Weights of a small transformer language model: rotary positions, 435M tokens.
Each number is 128 + 24 x the weight over the matrix's rms, rounded and kept within 0 to 255. Layers, rows and columns count from 0.

# layer 6 MLP gate, 704x256, rms 0.0678, rows 7-13, columns 0-63
[[126 106 117 128 127 122  85 130 133 150 112 126  96 175 159 101 135 142 125 101 119 131 188 161  84 111  96 151  76 141 191 144 167 150  85 151 137 171 116 122 100 134 147 111 136 145 114 151 125 152 113 126 116 120 130 126 137 139 135 128 105 114 150 122]
 [118 160  99  70 120  93 167 134  93 125 146 159 159 107  95 117 143 144 134 160  92 157 120 106 104  91 110 172 136 127 109 154 157 135  99 124 163  86 147 140 111 111 138 127 139  74 109 124  94 135  85 176 131 148 127 105 102 135 136 169 128 163  67 161]
 [120 130 107 139 124 138 102 180 101 111 132 114  75  95 116 124 161 128 161 135 151 111 120 138 110  79 138 165 127 143 121 158 119 108 120 105 155 137 121 142 125 138 126 152 144 158 122 120 131 133 153 158 127 127 112 163 145 115 100 111  88 131 145 107]
 [108 107 118 123 139 176 126  90  95 108 131  84 111 124 143 104  83 132 100 150  73 155 172 123 124 113 122 116  85 140 137 105 131 116 150  53  99 167 119 116 141 151 145 128 137 132 125 157 165 150 127 114 115 113 126 129 119 114 141 112 107 105 158 173]
 [ 89 129 182 146 128 122 113  89 111 124 120 154  83 169 157 146 139 140 130  73 149 101  75  99 137 139 188 119 136 133 154 110 154 109 112 125 111  92 116  71 141 126 116 104 102 125 167 152 160  94 149 103 138 112 140  91 143 174 133 110 152  40 109 144]
 [107 140 141 112 155 141  80 131 119 150 158 171 125 116  74  88 158 145 137 150 119 153 150 109 114 125  58 126 112 151 155 104 128 124 177 129  97 176 116 148 102 103 155 101  99 147 117 172 153 109  69 147 124 140 128 109 101 108  96 125 171  98 148 129]
 [144 113 130  80 132 169 103 137 111 136 219 126 135 141 149 129 134 195 139 146 111 103  64 120 139 117 114 111  96 148 119 124 111 101 109 102 114 105 112 119 135 109 158 122 105 137 103 146 149 132 147 127 141 165 131 120 119 157 109 158 110 147 123 148]]
# layer 6 MLP up, 704x256, rms 0.0635, rows 7-13, columns 0-63
[[159 153 168 123 144 126 135 115 124  87 125 129 110 104 152 122 113  97 137 149 176  91  98 112  95 145 130 108 125 129 112 120 121 136  78 131  66 141 140 110 136 123 126  91 119  98 126 100 135 105 170 127 126 161  99 106  71 122 101 117 129 115 144 175]
 [116 131  96 134 133 133 175 111 158  83 150 133 165 141 119  97 109 117 147 144  87 134 109 120 109  73 139 150 130 114 150 156 132 110 102 140 114 116 117 115 108 148 136  96 111 123 160 107 161 135  90 142  79 106 110 130  78 124 156 147 124 114 107 102]
 [143 112 141 115 119 105 152 155 137 130 121  72 166 135 117 118 118 141 147 158 142 135 161 101 139 136 125 144 134 130 144 129 103 103 131 150 135 106 110 100  99 170 137 114 177 153 107  89 150 157 144 110 154 102 152 153 154 124  92 107 162 114  76  81]
 [141 134 116 124 111  81 120 161 141 174 157 138 137 135 120 154 161 154 141 153 145 145  76 110 126 154 131 156 138 169 129 148  91 121 157 167 160  95 114 155 134 107 105 148 129 135 145  93 132  72 138 144 137 144 141  98  97 147 134 123 147 120  98 115]
 [114 136 148  95 191 145 106  92 108  73 108 134  58 135 143 130  93 144 143 103 126 127 110 121  93 126 131 120 129 106 135 110 129  81 116 100 117 105 198 133 124 116 162 144 158 136 159 104 174 139 145 119 155 111 126 131 158 104 155 138  77 171 166  99]
 [ 65 142 141 141 115 135 120  78 107 104 121 154 179  96  84  84 154 146 162 142 106 111 131  97 149 139 117 139 122 135 124 114 136 136 162 152 106 183 122 126 138 124 153  80  84 130 136 125 126  67 106 171  64 140  89 131 145 145  95 137 152 125  88 115]
 [ 90 137 126 127 116 142 156 116 119 125 150 163 123  95  96 121 125 113 123 144 147 124 183 107 109 122 145 138 127 141 118 155 133 152 148 121 182 123 140 140 126 167 136  80 123 148 111 158 109 132 102 156  86 148 115 144  87 152  86 123 159  99  87 129]]
# layer 6 MLP down (transposed), 704x256, rms 0.0613, rows 7-13, columns 0-63
[[155 121 180 103 148 137 137 112 134 141 125 159 139 156  87 102  93 127 139 159 149 108 101  71 140 111 123 108 140 130 136 127  86 104 116 150  99 139 122 116 105 104 145 131 127  96 131  82 148 113 136 165  78  99 151 157 196 140 110 124  75  85 115 107]
 [146 131 129 144 110 111 114 120  85 102 142 127 103 104 123  88 103 121 157 120 170  91  82 116 157 127 128 115 112  52  94 143 190 111 118 112 101 129 120 142 125 109  97  96 143 150 127  83 121 143 124 156 110 166  89 137 157 103  80 124 132 142 135 127]
 [102 134 170 127 176 165 135 126 101 121 111 118 132 140 133 138 102 108 160 147  99 125 127 137 139  98 130  92 151  79 166 106 130  87 135 108  96 161 118 125 120  94 183 162 136 163 103 141  93 150 120 173 127  98 142 130 130 109  86  92  69 151 173 135]
 [123 124 136 144 146 112 147 114  99 142 153 128 108 145 148 102 117 158 120 107 134 108 144 115 128 138 141 122 141 153 159  93 112 151 106 115 112 158 122 141 132 134 182 174 135 143  94 152 124 146 136 138 138 121 150  94 141 111 131 172 121 121 117 156]
 [172 115 132 152 115 148 134  86 134 135 113 138 104 133 139 148  81  76 165 141 150  92 177 100 108 141 150 137 131 164  96 125 114 161 147 127 143 112 130  99 123  90 138 128 130 129 160 121 106 139 150 123 107 128 105 123 105 168 159 146 146 132 120 106]
 [156 119 150 122 131 126 137 119 128  64 102 173 151 112 121  58 118  94 164 141 152 108 172 165 128 147 101 118 122  63  88 105 123 120 129 152  95 135 116 134 114 139 120 131  89 114 159 114 104 141 156 150 106 122  96 117 149 131  94 117 131 148 140 134]
 [114 118 160 120  96 140 109 125  69  74 167 141 128 104 124 134 158 149 117 136 180 153 103 172 150 139 133 119  99 102 136 122 129  98 165 121  96 115 118 107 162 171 130 115 115 116  96 137 164  87 153 106 118 138 173 133 105 142 122 152 101 120 168 112]]